From a checkpoint of a small transformer trained on Wikipedia: 9 layers, 589M tokens.
Each number is 128 + 32 x the weight over its row's rms, rounded and kept within 0 to 255. Layers, rows and columns count from 0. The size above them is the row's rms in percent of the matrix's.

# layer 4 MLP up, 1280x320, rms 0.106, rows 98-146, columns 64-127
size [ 90  98  93 106  95 102 128 102  97  90  98 102  94 102  99 100  93 100  94 103 106 102  93 102  95  93  89  96 100  87 106  99  89 102  99  94  97 102 117  92  91  93 100 124  87  96 103 134  93]
[[119 161 155 135 115 112 110 110 161 170 126 153 130 109 116 115 167 113 170  54 165 139 160 155  98  95 118 140 149 185 149 114 148 125 113 181  70 169  95 109  71 115 115 112 125 133  89 122 136 162 117  99  84  98 118  99  89 105  91 114 121 148  95  65]
 [114 151  86 135 148 125  85  98 167  93 164 175 149 181  92 123 186  81 144 157 108 100 114 158 160 164 108 156  82 142 144 151 124 133 154 121 106  59 152 140 150 146 142 145 119 142 120 101 176 141 117 102 155 101  98 114 140 167  92  69 137 175 159 163]
 [153 127 139 150 123 125 168 186 136  86 164 113 139 119  93 157  74 137 118 135 125 100 122 113 151 101 134 117 123 144 130 116 137 124 127 168  40 111  90 137  67 139 110  97 118  91 113 100 102 130  46 139  92  98 130 106 166 113 112 109  89 125 169  42]
 [179 103 114 153 185 156 123 163 125 123  57 120 134  97 133 144 139 116  98 105  85 108  84 114 141 125 131  99  94 209 106  85 140 181 159 120 135 122 144 174 109 188 107  93 131 147 118 106 152 119  97 173  65 150 137 157 149 141  97 104 142  83 135 126]
 [120 143 108 111 118 127 140  93 134 138 166  99 163  68  76 172 111 112  69 145 147 145 136 112 112 153 120 156 177  87 138 137 203 141 164 126  86 134 169 144  85 155  92 138  93 117  79 215 170 129  91 189  79 237  95 142 119 143 117  74 108 145 121 104]
 [166 124 148 162 200 117  91 127 138 192 159 132  64  84 126 171 137 188 132 170 140  90 112 184 184 103 131 129 104 135 120 131 159 112  85  74 152 107 120 121 120 107 178 114 186  29  83 128 102 122  91 126 119 197 200 211  98 110 141  96 123 121 147 158]
 [132  69 158 133  82 123 122  97 156 120  89 143  80 148 119 180 153 156 114  89 126 194 105 157 110 117 144 132 136 178 172 124  55 109 162  95  89  88 177 120 165  97 140 126 172 130 159 145 124 120 141 171 186 143  85 165 130  88  81  96  88 112 115 159]
 [140 115 139 158 180  90 135 140 123 134 133 139 170 134 130 135 119 136 110  83  80 135  96 125 161 151 152  74 106 175  89 178 109 147 147 106 125 125 127 131 154 132 115 116 155 152 156 136 115 147 142 109 125 104 156 107 149 149  80 162  74 130 147 129]
 [132 114 131 114  90 156 137  86 141 150 185 155 121  44 116 100 127 109  72 152 172 165  95 113 108 206  35  98 119 153 135 118 134 106  75 120  88  92 139  94 159 142 105 150 144 123 130 161 114 164 105 120 107 198 100 147 122 179 154 116 184  73 113 145]
 [119 183  45 159 128 133 102 108 151  83  88  77 163  99  86 138 127 157  98  70 121 170 153 111 130 126 173  48 120 136 152 134 136 161 127  81 117  40 149 127 132  91 177 127 130 134  69 140 135 136 144 126 149 133  57 115 134  76  98 123 140 120 197 108]
 [112 127 148 123 111 115  55 163 141 208 103 106  76 193 143 135 120 144 155 131 114 146 165 176 128  82 145 126  93 140 141 106 142 104 149  87 179 142 159 128 150 127 115 118 152 137 135 173 149 147 110 143 149 148 144 240  74  60 167 144 105 138 118 137]
 [168  91  33 145 132 103 101 157 225 180 120 107 136 156 131 111  87 139 129 131 153 163 110 103 121  92 149 113  81 131  95 133  98 140  65 127  89 100 153 173 157 148  87 200 156 161 129 114 170  86  65 133  85  94 176  92 173  84 104  99 146  72 194  99]
 [166 102 168 113  88 151  76 125 123  89 112 150 107 134 126 140 115 151 141 144 100 137 111 127 170 119 168 129 173 122 116 109 168 123  64 136 148  91 125  71 103 121 139 105 140 101 152 139 111 118 145 129 160 127 128 126 110 174 103 151  97 128 155 157]
 [178 141 122 115 141 114  98 103 137 117 131 161 174 112 102 125  90 172  98 107  98 104  64  61 187 134 120 166 120 154  85 112 184 162 159 184 105 117  89 107 115 123 148  94  91 151  93 151 130  98 143 123 109  92  87 124 103 154 136 106  71  61 137 109]
 [149 132  90  79 200 114 125 190 137 117 153  79 169 137 141 143  87  55  84 158 147 126  85 162 113 145  82  97 135 107 125 133 166 112 168 138 169 112 134 135 125 102 152  96 104 124 179 172  94 136 113 208 103 124 117 155 119 139 117  86 104  78 124 163]
 [149  91  72  96 156 109  72  83  87 132 127 146 127 100 128 157  64 108 132 107  84 129 177 118 107 151 149 136 174 183 159  80  85 195 152 109 115 118 123 104 137 126 134 172 113 103  87 118 116 109  92 184 149 136 120  82 137 122 106 101 121 120 205  88]
 [189 106 171 152  89 115  21  90 113 174 174 148  58 134 143 123  71 118  86 146 130 170  81 137 110 100 129  81 136 104 148  85 124 156 166 167 197 113 142 104 135 172 143 153 114 164 156  92 128 142 117 182 145 143 132 108 151 113 118 161 109 107 187 155]
 [128  74 140 111 201 108 146 175 118 148 116 141 129 100 117  97 121 161 112 140 119 108 128 134 169 178 175  96 129 136 149 151 115  90 113  99 123  97 138 100 125 154 161  74 163 128 187 169 162 172 149 160  99 110  70  66  85 135 104 139 134  97 120  90]
 [120 142 187 173 169 110 169 163 136 107 187  72 154 108 174 151 126 152  54 154  83 144 122 181 125  87  94 123 143 114 175 152  88 157  82 171 119 137 129 166 147 122 124 124 121 144 148 106  89 147 153 168 183 224  97 165 156 125 197  88 137  94 149 126]
 [148 124 144  97 127 133  81 149 135  92 115 168 131 112 173  98 166 159 151 152 125 148 151  71 105 168 207 111  74 137 146 141 145 116 156  82 118 147 117 129  84 136 143 112 115 116  65 236 158 163 153 197  97 148 175 121 101 131 130  95 136  94 110  85]
 [178 109 131  97 111  88 149 202 160 161 148 175 131 125  80 115  92 138 143  93  64 193  73 133 164 157  86 117 156 124 168 142 117  97 140 160  89  78 149 163 126 123 105 132  88  95 206 150  92 125 142 158  90 119 115  96  87 129 119 174 145  74 161 175]
 [158 166 185  84 106 122  89 125 138 173 130 177 129 147 173  96 141 101  84  80 114 118 115 120 124 175 143  97 176 142 142 102 115 137 165 128 126  77 162 114 123 127 144 127 150 162 158 133 107 147 156 136 141 183 165  88 109 157 116  84 110  81 112 132]
 [150 152 121  96 175  87 120 124  84 154 180 153 137 132 167 116 142 168 135 181 105 185 125 115  92  86  74  76 167 143 124 125 162 152  98 145 128 118 221 112 132 111 169 159 120 145  98 106 136  69 131 176  86 113 109 159 117 132 103 137 141 128 159 163]
 [162 132  90 105  99  89 134 142 136 156  86 119 168 112 106 135  56 127 100 158 163 175 130  96 135 167 131 124 129 124 141 177 146 115 123 195  99 101 142 142  75 136 111 132 129 125  61 115 176 125 159  82 106 106 133 108 156 102 112 118 117  57 166  53]
 [100 167  92 177 162  97 102 115 126 119 134 129 138 137 182 122 210 197 127 198 119 167 119 190 141 139 111 140 116  88 140 132 142 163 159 122 182  75 187 106  65 146 122 103 140 116  86 143 107 147 178 145 141 164 139 157 102  98 123 167 163 133 123 114]
 [124  62 109 102 112 128 149 126  95 130 105  55 188 136 122 156 149 194  94  53  65  78 141 157 111 192 162 149 109 166 214 106 108 158 196 129 106  88  79 137 140 134  67 145 170 124 128 145 130 137 115 161 159 159 110 108 121  69 128  88  88 137 141 119]
 [169 182 103  88 139 103  91 122 168 141 184 192 103 151  93 122  91 115 174 176  86 135  95 155 166 118 132 155  96 162 174 137  90 158 152 109 133  88  94 116 135 131 164  71  74 112 147 169 156 120 104 152  88 126 191  61 137 101 110 163 140 125 128 188]
 [217 111  99 155 126  65 138  57 149 140 122 110  66 144 206 112 134 161 154  76 118 151 138  89  60 139 206 152 114  49 197 121 207 137 172 134 110 128 101 199  95  94  83 112 137  57 118 106 121 140 163 172 117 173 109 142 128 112 142 111 104 117 144 118]
 [135  54 173 130  61  86  79 103  83 146 116  79 103 119 146 130 108 122 111 155  88 161  89  69 158 114 151 134 207  92 149 149 135 130  94 206 169 136 110 128 149 115 148 125 157  83 155  81 180 101 144 101 143  81 125  84 181 208 109 208  96 137 177 164]
 [129 188  87 132 135 120  83 118 225 153 140 206 220  88 138 140 124 146 103 162 114 124 147 124 136 162 151  86 157 156 172 142 114 185 125 161 139 177 134 164 104 126 104 140  60 186 118 148  83 169 137 130 106 140 144 146 103 138 127 105 113 113 104 117]
 [ 84 120 115 115 127 149 117 111 209 125  43 137 141 141 164 123 153 189 124 158 135 166 122 149 126 116 111 101 114 138 107 160 154 110 137  87 160  67 122  90 109 130 130  82 130 105 114 133 153 184 120 112 105 147 140 196 108  94 132  92 160 129 170  40]
 [152  88 115 127 148 124  81 195 208  97 119 142 140 105 155  95 126 128  92 134  91 130  68 147 199 145 140 166  87 166 117 120 159  71 157 140  81 149 120 123 111 117 115 168 145  84 116 140 131 115 139 115 162 172  88 119  59  81 116 130 157 144 132  84]
 [135 138 122 106 149 142 120 145 157  92 100 204 121  93 121 155  87 119  79 154 106 150 138 123 117 202 112 189 179 123 104 128 135  93 141 126 133 172 135 170  92  86 108  88 167 133 108 139 135 117  89 104  50 106 180  84  73  74 160 124 142 135 120 101]
 [122 125 122 183 136  86 140 117 121  82 160 151 117 155 124 117 140 117  36 192  34  86 132 151  95 145 124  61 152 135 137 144 162 133 103 109 123  85 212 146 140 141 161 135 130 133  98 197 153  93  97 145 117 104  93 120 176  88  93  71 122  96 145 123]
 [160  56 114 101 173 154 148 160 128 143 150 141 106  99 149 149  93 115  80  75 160 114 138  98  59 133 126  99 160 115 145 191 112 149 205 179 161 194 139  77 118 123 124 129 114 133 100 135 147 101 100 177  72 168 131 157 115 149 156 155  62 127 167 129]
 [153 129  99 127 151 176 160 109 158 104 108 118 132  67 137  95 110  94  97  62 129 131  79 165  99 112 100 142 118 114 135 182 112 133  73 142 120  98  79 103 187 102 105 162 115 138 100 127 206 157  93 120  76 153  83  74 125 115 163 177 106 174 119 122]
 [150 137 124 108 108  54 144 121  90  84 119 152 136 113 131 161  43 139 121 172 133 139  84  94  71  99 201 144 145 163 119 113 110 116 189 105  94 122  75 160 148  95 103 110 159  67 165 194 159 129 142 189 163  75 179  91 129 112 132 147 121 128 133  71]
 [119 124  99  94 171 143 133 103 154  89 148 129 138 100 115 128 103 118 140 126  92 151  74  77 128 135 109 165 106 174 116  96 174 150 130 132  83 111 178 150 121 105 121 108 130 133 144 152 147  92 190 158 125 143 119  62 183 117 156 112 103 133 131 157]
 [133 116  89 117 119  29 135 155 173 166 156 140 180 106  74 146  61 125 163  97 136 173 101  87 169 156 166 144 131 201 126 217 145 135  80 117  73 133 135 129 146  77 123 103 156 101 115 145 156 147 135 138 124  98  61 120 129  65  80 106 170 143  98 105]
 [205 131 114  71 148 149 141 128 145 166 166 119 140 123  87 131  19  80 110  57  87 153 150 114 143 138 130 144 106  88 136 150 112  86 116  87  95 127 115 145  84 150 150 121 102  46  84 133 191 160  94  71  98 190  93 143 129  74  89 128 153 130 145 106]
 [134 117  64  72 134 146 166 176 144 120  70 137 137 114 106 101  90 158 135 137  80  70 107  77 121 156 143 154  90 167 187 169 129 159 138  99 109 122 175 113 117 139 138 121 122 104 101 100  90  88 110 163 125 135 203 132 120 104 130  96 132 151 143 147]
 [170 133  89 120 163 128 102 109 132 146 148 131 174  82 117 116  68 148 140  83 133 124 139 100  64 150 104 128 159 189 150 135 162 220  92 128  66 118  91 124 136  87 128 110 190  99 201 115 112 176 116 146 124 127 121 144 103 145  88  97 161 155 112  87]
 [138  53 151 129 104 168 119 109 197  95  90 137  87 102 107 117 117 118 167 136 118 147 123 147 109  75 152  44  93 136 114 188 157 176 167 157 111 128 115 161  97 128 114 152  93 105 165 143  84  50 122 114 110 132  86 139 118  85 131 127  95 109 196 136]
 [163 100 136 145 162  89 101  99 147 145 117 184 100 145 184  92 154 145 143  67 129 142  68 156 139 123 126 114  78 183 131 115 130 130 166 122 131 100 197 120 155 123 160 111 132 151 130 147  95 171 131  99 150 113 129 109 166 101  51 178 138 127 198 153]
 [153 128 135 120  79 136 171 121 160  94 127 117 105 124  90 141  73 124 117 125 113 147 158 180 138 114 126 143 152 184 192 122 122 182 155 145 107 132 154  92 169 118 105 137 148 105  70  67  94  98  95 126 138 136 118 134  74 135 156  92 195 188 147 171]
 [129 129 159  72 112 123 157 105 168 145 104 176 171  82  74 102 172 122  82 140  86 131  56 159 149 111 190 151 131 188 159 221 109  91 162 103 150 137 179 142 106 145 166 153 166 118 127  96 165 160  58 159 100 196 113 120 141 138 144 136  89 177 138 135]
 [107  86 128 106 122 119 127 135 150 123 132 105 118 174 101 132 119 151 143  91 122 160 155 131 151 113  61 151  99 160 160 176 147 202 142 158 186 153 123 178 111  87 140 133 106 198 110 187 136  99 154 163  52  96 125  86 129  96 139 206 108 162 125 165]
 [184 152  66 122 119 122 133 173 152 190  89  89 101 136 109 145 139 102 172 122  42 140  92 137 148 100 132 141 179 150 120 168  83 121 145 127  74  58 155 128 158 134 161 177  94 112 123 139 132 157 151 153 137 100 147  84 140  85 123 121 146 131 134 109]
 [ 97 155 101 106 141 157 119 162 121 108 110 142 131 110  94 175  74  98 188 158 136 175 120  82  54  93 138  91 157 120 148 176 141 131 112 146 153  66 129 111  92 146 128 129 165  85 185  86 181 173 170  86  89 129 133 157 121 148 112 127 156 141 112 109]]